config = dict(
    norm='layernorm',
    norm_place='pre',
    doc_mask=True,
    steps=3699,
)
Each number is 128 + 32 x the weight over its row's rms, rounded and kept within 0 to 255. Layers, rows and columns count from 0. The size above them is the row's rms in percent of the matrix's.

# layer 4 attention query, 128x128, rms 0.184, rows 0-12, columns 0-127
size [105  83  91  90  99  91  96  94 108 101  89  97 101]
[[174 142 186 161 154 133 142  95 177 101 179 154 107 111 104 142 129  98  79 158 138 144 104  84 177 116  75 150 155 167 120 149 170 140  94 120 170 114  85  92 168 113 128 144 104  85 121 119 127 168 113 135 148 171  95  56 108  99 147 162 118 203 151 103 171 112 130 114 152 138  98 153  92 111 130 110 123 179 183  96 145  82 170 101 111 111 114 126 123 105 163 177 176  94 113  98  93 109 103 143 158 131  98 126 179 125 110  82 147 131 166  89 133 209  85  72  99 166  88 134  71 118  73  83 107 117 106 157]
 [123 174 129 157 212  90 101 131 152 135 124  87 164 121 138 118 168  95 133 102 122 138  95 126 102 115 112  94 102  62 123 108 112 100  62 191 123  74 147 133 178 142 167  75 128 145 198  69 162 186 133 119 161 135  78 133 148 122 159 171  83 135 177  77 182 153 118 139 101 137 142 146  80 125 100 169 144 170 179 137  85  71 126 129 129 144 131 137  80 155 102 152 111 109 139 114  74  49 121 184 164 140 113 146 157 134  93 113 159 141 111 163 104 126 129 136 111  91 140  97  64  91 131 147  83 130 135 119]
 [149 130  87 134 138 173 188  59 164 143 149  96 120 135 167 154 173 105  92 154 149 140 164 156 145 106 161 127 113 107 136  76 128 180  99  98 100 148 149 167 143 122 164 161 164 118 127 167  88 167 104 124 129 115 130 118 170 128 165 177 163 169 129 119 136 177 138 102 202 130  98 100 135 114  82 223  74 133 153 111 132 142 109  95 129 100 159  75  90 105 169 125 148 130  57 143 127 152  51 117 145 162 161 119 142  78 129 150 133  62 171 141 148 144 104 129 111 135  99 131 177 152 119 184 138  52 105 117]
 [132 129 144 138  64 138 129  52 123  95 133 113 151 229 113 159 140  67 150 169 168 175 162 104 126 119 172 132  68  98 128 148 170 106 107 131  66 100  93 143 142  89 151 110  93 110 128 143 158 113 155 153 103 164 134 102 148  92 157 162 121 165 141  73 147 143  79 184 150 118 136 126 129 160  69  90 125 157 143 155 104  97 155 151 156 152 144  97 128 149 134 115  79 146 135 174 140 103 128 120 137 183  86 126 123  67 154 193 111  81 180 163  72 168 144 108 130 155  73 174 111 142 123 172 175 128 112 127]
 [ 96 167 108 173 115 147 103 107 121 118 168  99  65 141 171 183 144 140 137 149  77  76 146 140 102 138  69 119  94  65 144  78 176 119 131 112 127 203  94 109 176 121 137 103  98 149  91 125  79  56 118 120  99 134 124 188  79  96 123 158  92 111 166 127 105 146  63 128 141 126 151 137 110 141  89  81 186  89 133 149 128 129 126 149 125 108 109 153  98 126 107  97 184 102  90 167 126 161 163  85  50 135 165 143 157  60 112  82 144 173 126 153 137 121 116  94 160 182 127 113 143 160 108 138  82 155 122 125]
 [165 109 155 129 178  85 120 113 117 119 158 120 162 189  96 119 107 195 127  71 154  63 126 140 126 142 129 133 103 137 123 105 160  98 131 114 137 131 109 210 107 123  73 171 123 148 131 165 126 114  78 123 149  95 113 209  88 150 167 141  80 177 170 129 158 148  90 116 103 181 133 130 102 119 128  53 107 177 100  96  73  91  46 119  69 116 112 109 107 144 169 104 120 137 133 139 156 119 168 127 213 113 148 152 140 147 175  91 135 126 152 150 141  90 123  97 155 124 175 163 106 166 139  79 117 101 136 122]
 [136 155 154 123 122 128 147 151 131 162 104 220 113 108 161 167  98 176 111 186 142  68 121 142 106 117 187  95 141 116 119 172  94 114 121 103 188 193 138 118 104 177 122 148 149 101 159 133 170 162 109 136 157 111 100 169 129 129 166 117  94 175  86 143 105 162  82 154  85 123 136 107 137 142 152 176 133 138 119 115 143 151 139 152  26 138 146 164 116 154  98 143 178 122 180 129 125 104 148 141 165 177 142 136 104 102  63 183 132 100 178 119 116 108 169 138 119 110 143 128 115  61 127  70 112  47 154 104]
 [146 155 168 100  71  76 149  55  57 113 186 103 191 142 100 107 157  64 132 105 159 103 155 123 138 112 154 119 158 103 159  87 123  99 109 125 135 115  90 179 117 145 119 183  65 112  96  84 145  60  92  71 134 129 159  85 197 101 133 147 144 131 114 181 154 104 144 196 148 122 104 118 165 128 133 124 161 116  98 132 117 176 102  98  92 127 166 124 137 133 113 158 108 115 113 120 155 128 137 100  98 181 176 103  99 185  84 123 116 130 112 120 139 132 112  80 143 155 109 203 145 143  74 114 145 158 118 169]
 [107 128 131 143 201 118 170 127 192  83 128 106 130 153  87  84 165 170  51 161  94  83 121 155 120 128 103 103 116  91 128 114 164 134  99 128 159 138  95 119 167 116 144 139  84 176 169 128  80 137 141 118  77  36  55 108  78  96 109 204 149 153 113 136  97 146 102 124 130  81 121 112 108 103 109 125 129 110 173 147 130  66 115  77 188  79 176 163 165 131 146 141 144 116 137 124 115 169 135 148 116 117 153 132  92 191 172 131 168 162 113 107 172  86 111 115 131 178 133 159 127 172 128 126 125 153 119  97]
 [143  98  98 150 151  81  49  84  53 125 121  94 107 123 131 157 170 157 138 179 170 107 158 129 149 180 103  97  97 145  88 135 184 107 153 113 152 124 130 124  91 103 173 117 111  75 162  85 147 121  62 116 170 114  61 153 159 132 105 167 127  37 149 154 134 133 166 133 116 209 116 126 156 142 164 122  98 135 105 114 131 123 111 154 155 118  79 124 146 142 147 166 105 141 132 139 166 122 147 142 103 130  17 127 131 140 126 130 155 139 127 137 165 139  77 175 143 123 137 150 117 138 166  88 152 137  97 203]
 [141 101 122 166 142 143 102 156 120 181 117 119 109 181 146 175 126 122 131 126 124 116  69 198 132  95 109 154 119 114 107 108 141 101  88 160 100  83 153 173 165 155  89 155 147 154 177 144 120 155  91 214 166 155 104 124  71 152 118 113 155 122 106 131 163 100 149  91 189 151 159 117 119 131 169  78 118 133 135 118 160 109 183 176 115 130 139  94 174 162 137 145 166 145 182 133 117 173  92  96 187  86  85 101 122 108 100 137 102 104 214 115 110 126 160 137  84 103 124  78 150  74 166 115 114 143 202  86]
 [147 117 124 122 159 157 123 150 203  89  75 154 137 121 119  77  90 110  74 130 148 153 105 139 137 138 136 149 178 184 127 124  84 131 113 134 132 202 129  95 117 115  91  68 152  70 146 141 146 207 103  96 173 147 130 100 117 130 144 168  80 142 105 149  98 140 148 136  92  67 111 106 108  99 124  95 126 135 147 138  92  65 107 140 155 131 179  75 131 126 106 122 113 119 149 177 119 139  91 185 190 160 180 149 129 176 163 171 142  79 164 152 115 130 136 113  66 138 146 176 116 188 154  96  82 102 162  89]
 [ 50  96 166  98  61 142 115  97 105 138 102 117 158 113 118 156  73 137 114 138 192 120 125 139 112 149 124  63 141 131 172 109 106 107 131 175 150  90 119 181 137 143  90 131 157  63 127 138 141 154  67 136 147 133  58  81 107 107 123  85 108 152  55 128 122 108 112 128 125 179 125 115 147 131 134 138 104 147  82 183 143 107  83 161 135 139  98 140 138 127  89 128 114 141 124 134 155 114 130  48 141 136 105 119 182 106  99 146 123  95 140 175  89  99 172 179 110 153  74  54 124 105 100 125 164  49  75 123]]
# layer 4 attention key, 128x128, rms 0.17, rows 0-11, columns 0-127
size [ 89  96  88  81  96  88 103  94 103 103  98  90]
[[137 129 133  91 111 160 132 150  85  79 209 135  94 121 126  88 106 140 145 150 175  93 207 102 107 135 142 117 168 170  94 111 143 144 151 112 131 128 131 109 145 151 160 113 105 148 195 109 140 126  59  86 104 152 153 106  93 100 106 145 198 117 105 107  87 104 127 101 131 129 121 186 129 110 111 102  99 161 114 150 150 126 122 134 148 126 162 158 116 138 173 122 117  66  72 150 139 111  73 153 106 160 139 168 119 178 102 130 186 164 141  97 118 177 172  60 147  73  71 122  39 176  99 113 174 110 139 131]
 [150  45  91 114  96 149 131 113 150 133 153 187 137 122 160  89 123  92 132 152  87  83 130  99 139 139 120 138 146 127 121 174 107 182 135 143 144 184 183 124 164 116  84  53 105  28 127 155 106 183 165 176  74 123 140  95 125  85 153  57 121 121  96 138 114 141  77 139  72 142 148 151 102 157 112  92 101 132 120 128  80 128 121 119 117 171 162 135 162 121 117 105  79 141 104 150  39 114 135 131 150 128 124 199 143 134 152 109 144 163 116 113 113 163 148 141 182  87  70 134 140 126 110  97 145 104 163 158]
 [ 75 135 137 125 170 134 141 183 184 170 161  28  87 167 114 143 126 160 163 109 131 131 135 174 136  98 136 146  95  52  96 102 133 168  85 141 114 103 178 102 117 173 117  65 140 148  82 185 179 118  96 104  81 110 112 129 139 122 116 141 153  71 148 143 117 140 171 147 158 100 145 101  85 132 132 127 149 148 162 142  91 206 138 159 106 128 139 115 128 142 152 146 107  97 105 115 157 174 106  89  48 119 135 111 141 101  60 137 135 169 143  77 161 119 158 118 102 125 141  96 141 151 133 150  98 211 105 128]
 [107 141 131 140  91 127 138 144 160 114 177  86 115 166 130 189 130  66 190 150 101 160 162 171  76 176 160  94  82  96  89 142 103 115 112 181 145 125  42  89 208 154  99  55 126 101 118 151 152 117 110 101 131 153 113 124 213  93 174 175 117 104  95 107  88 173 111 115  69 129 131 127  74 116 133 122 129  84 138 138 162 136 184  88 139 140 117 154 108 106 121 202 167 144 127 167 107 136 116  96 123  99 148 139 114 111  92 136  82 112 171 120 153 165 164 126 106 163 122 138 118 166 108  99 145 144 151 137]
 [104 147 140 141 138  95 173 167 108  76  94 139 118 112 174 186  85 141 132 191 172 102  63 156 117 126 135  85 121 130  82 129 142  79 113 111 175 223 126  76 141 114 146 158  88 129 104 121 134 128 131 101 124 133 118 153  77 176 135 166 144 173 154 128 117 112  55 155 172  97  91 161 132 102 145 129 117 159  97 146 171 134  94 171 133 151 143 141  89 139  81 126 100 112 113 123  85 107 116  85 115 132 203 105 164 117 126 120 113 207 139 131 120 114 134 172  91 118 172 150  54  76 115 118 151 105  78 179]
 [168 133 109 162 154 141  81  94 114  76 153 134 119 103 158  77  67 146  81 118 103 137 120 199  90 142  86 165 173 111 168 147 128 130 158  93 106  99 152 102 177  88  96  65 157 128  96 104 107 127 126 186 172 118  97  99  98 156  71  98 140  99 110 189 158 114 105 113 114  96 106  94 163 141 149 151 134  99  78 119 121 124  89 116  72  94  61 105 141 117 144 105 143 130 157 140 125 106 108 130 131  49 193 147  84 133 107 133 166  97  73  86  82 127  92 155  92 141 147 122 177 126 139  96 160  77 152  98]
 [107 116 115 101 159 102 124 115 169 123 195 150  60  74 113 133  42 153 133 150 156 113 136 167 135  71 146 192 141 100 128 174 144 133 135 107 138 141 151 114  74 126 140  95  99 116 127 132 153 132 158 112 157  95 106 108  69 163 135 164 133  88 115 175 197 128 110 105 117 103 161  84 103 170 133 109 160  34 138  84 136 152  95 124  81 137 130 101 137 119 109 127 123 121 165 121 168 124 164 120 172 154 130 207  81 124 110 123 158 164 158 113  83  88 174 126 108 141 150 101 114  73 123 100 104 130 169  43]
 [133 138 161 162 110 103  64  44 141  97 167 108 164  85 139 147 158 129 172 102 124 135 120 126 120 125 123 118  99 146  71  38 113  67 128  98  96 115 145 102  96 118 182 126 151  94  87 106 165  86 115  66 156 112  42 117 171 106 145  81 144 148 162 156 151 132 131 118 143 148 163 149 119 138 140 125 127  59 103 149 188 164 163 111 163 149 129 143 158 110 162 118 220 110 128 149 172 136 133 100 137 138 152  99 142 162  88 132 140 137 142 154 179 170 124 141 181 134 141 161 120 200 136 100  78 131 115 106]
 [120 173 113 155  94 123 135 114  84 105  90 100 126  93 134  82 178 142 159 101 116 159 131 161 129 118 145 126 167  56 118 121  74 123 163 100  97 163 214  95 166 157 111 101  68 160 128 144 114  94 115 127  99 144 107  64 136 118  64 180 169 148 137 177 113 119 117 152 128  92 158 182 123 137  88 148 192 132  91 196 177  86 104 165 127  93 117 173 139 130 197 148 133 118 136 130 104 147 114 156 155  71 112 124  88 167 128 107 100 122 100 111 157  72 142 177 136 169 156 187 111 129 163 102 100 116 161 148]
 [128 113  75 153  65 133  90  91 109  84  49 100  92  80 130 144  97 145 102 130 155 148 122 145 110 113 170 156 134 107 103 165 173 157 135 128 121  70 150 116 101  96 117 151 146 132 116 135  85 148 124 187 154  71 134 148 117 102 142  86 153 182 102  83 107 163  90  74 126  39 166 172 165 183 150 145 150  84 132 173 101 136  84  89  88 112 144 164 104 143 112 141 136 116 145 157 137  89  96 140 122 132 107 122 125 149 138 175 181  98 186 131 181 112  94 123 163 123 160 205 122  71 141 134  88 118 161 108]
 [ 97  62 123  71 141 145 156 169  92 157  75 159 100 173  94 122 143 166 110  89 111 105 112 196  92 111 156 129 177 185 201 132 144 162  72 218 147 140  95 107 102 153  92 104 117  86 169 129 160 127 129 144 142 127 124 135  66 160  92  94 152 126  78 117 139 151 111  86 111 149 129  76 151 157 108  72 110 171 133 114 131  75 150 148 108  93 130 163 161  91 142 172  97 102 130 145  94 120 185  96 174  79 157 162 152 112 136 130  80 132 102 100 134  92 181 121 138 142 154 110 145  92 118 131 159 122 102  85]
 [116  92  91 138 155 115 195 139 204 107 113 140 105 181 111 153 175 175 128 112 104  93 156 166 105 146 132 109 150  92 121 138 109 202 176 113  60 137 123  93 164 114 104  80 150 114 152 151 108 145 142 132  89 127 175  92 190 126 160 213 130 113  59 145 125 150 140 133 102 131  86 121 167 128 114 172 168 135 142 137  67 141 111 143 104  97 115  70 136 159 168 124 104  74 116 160 185 137 129 149 156 147 123 146  79 121 158 124 160 107  42 120  98 118 120 123 119 138  90 148 157 157 121  86 125 171 190 104]]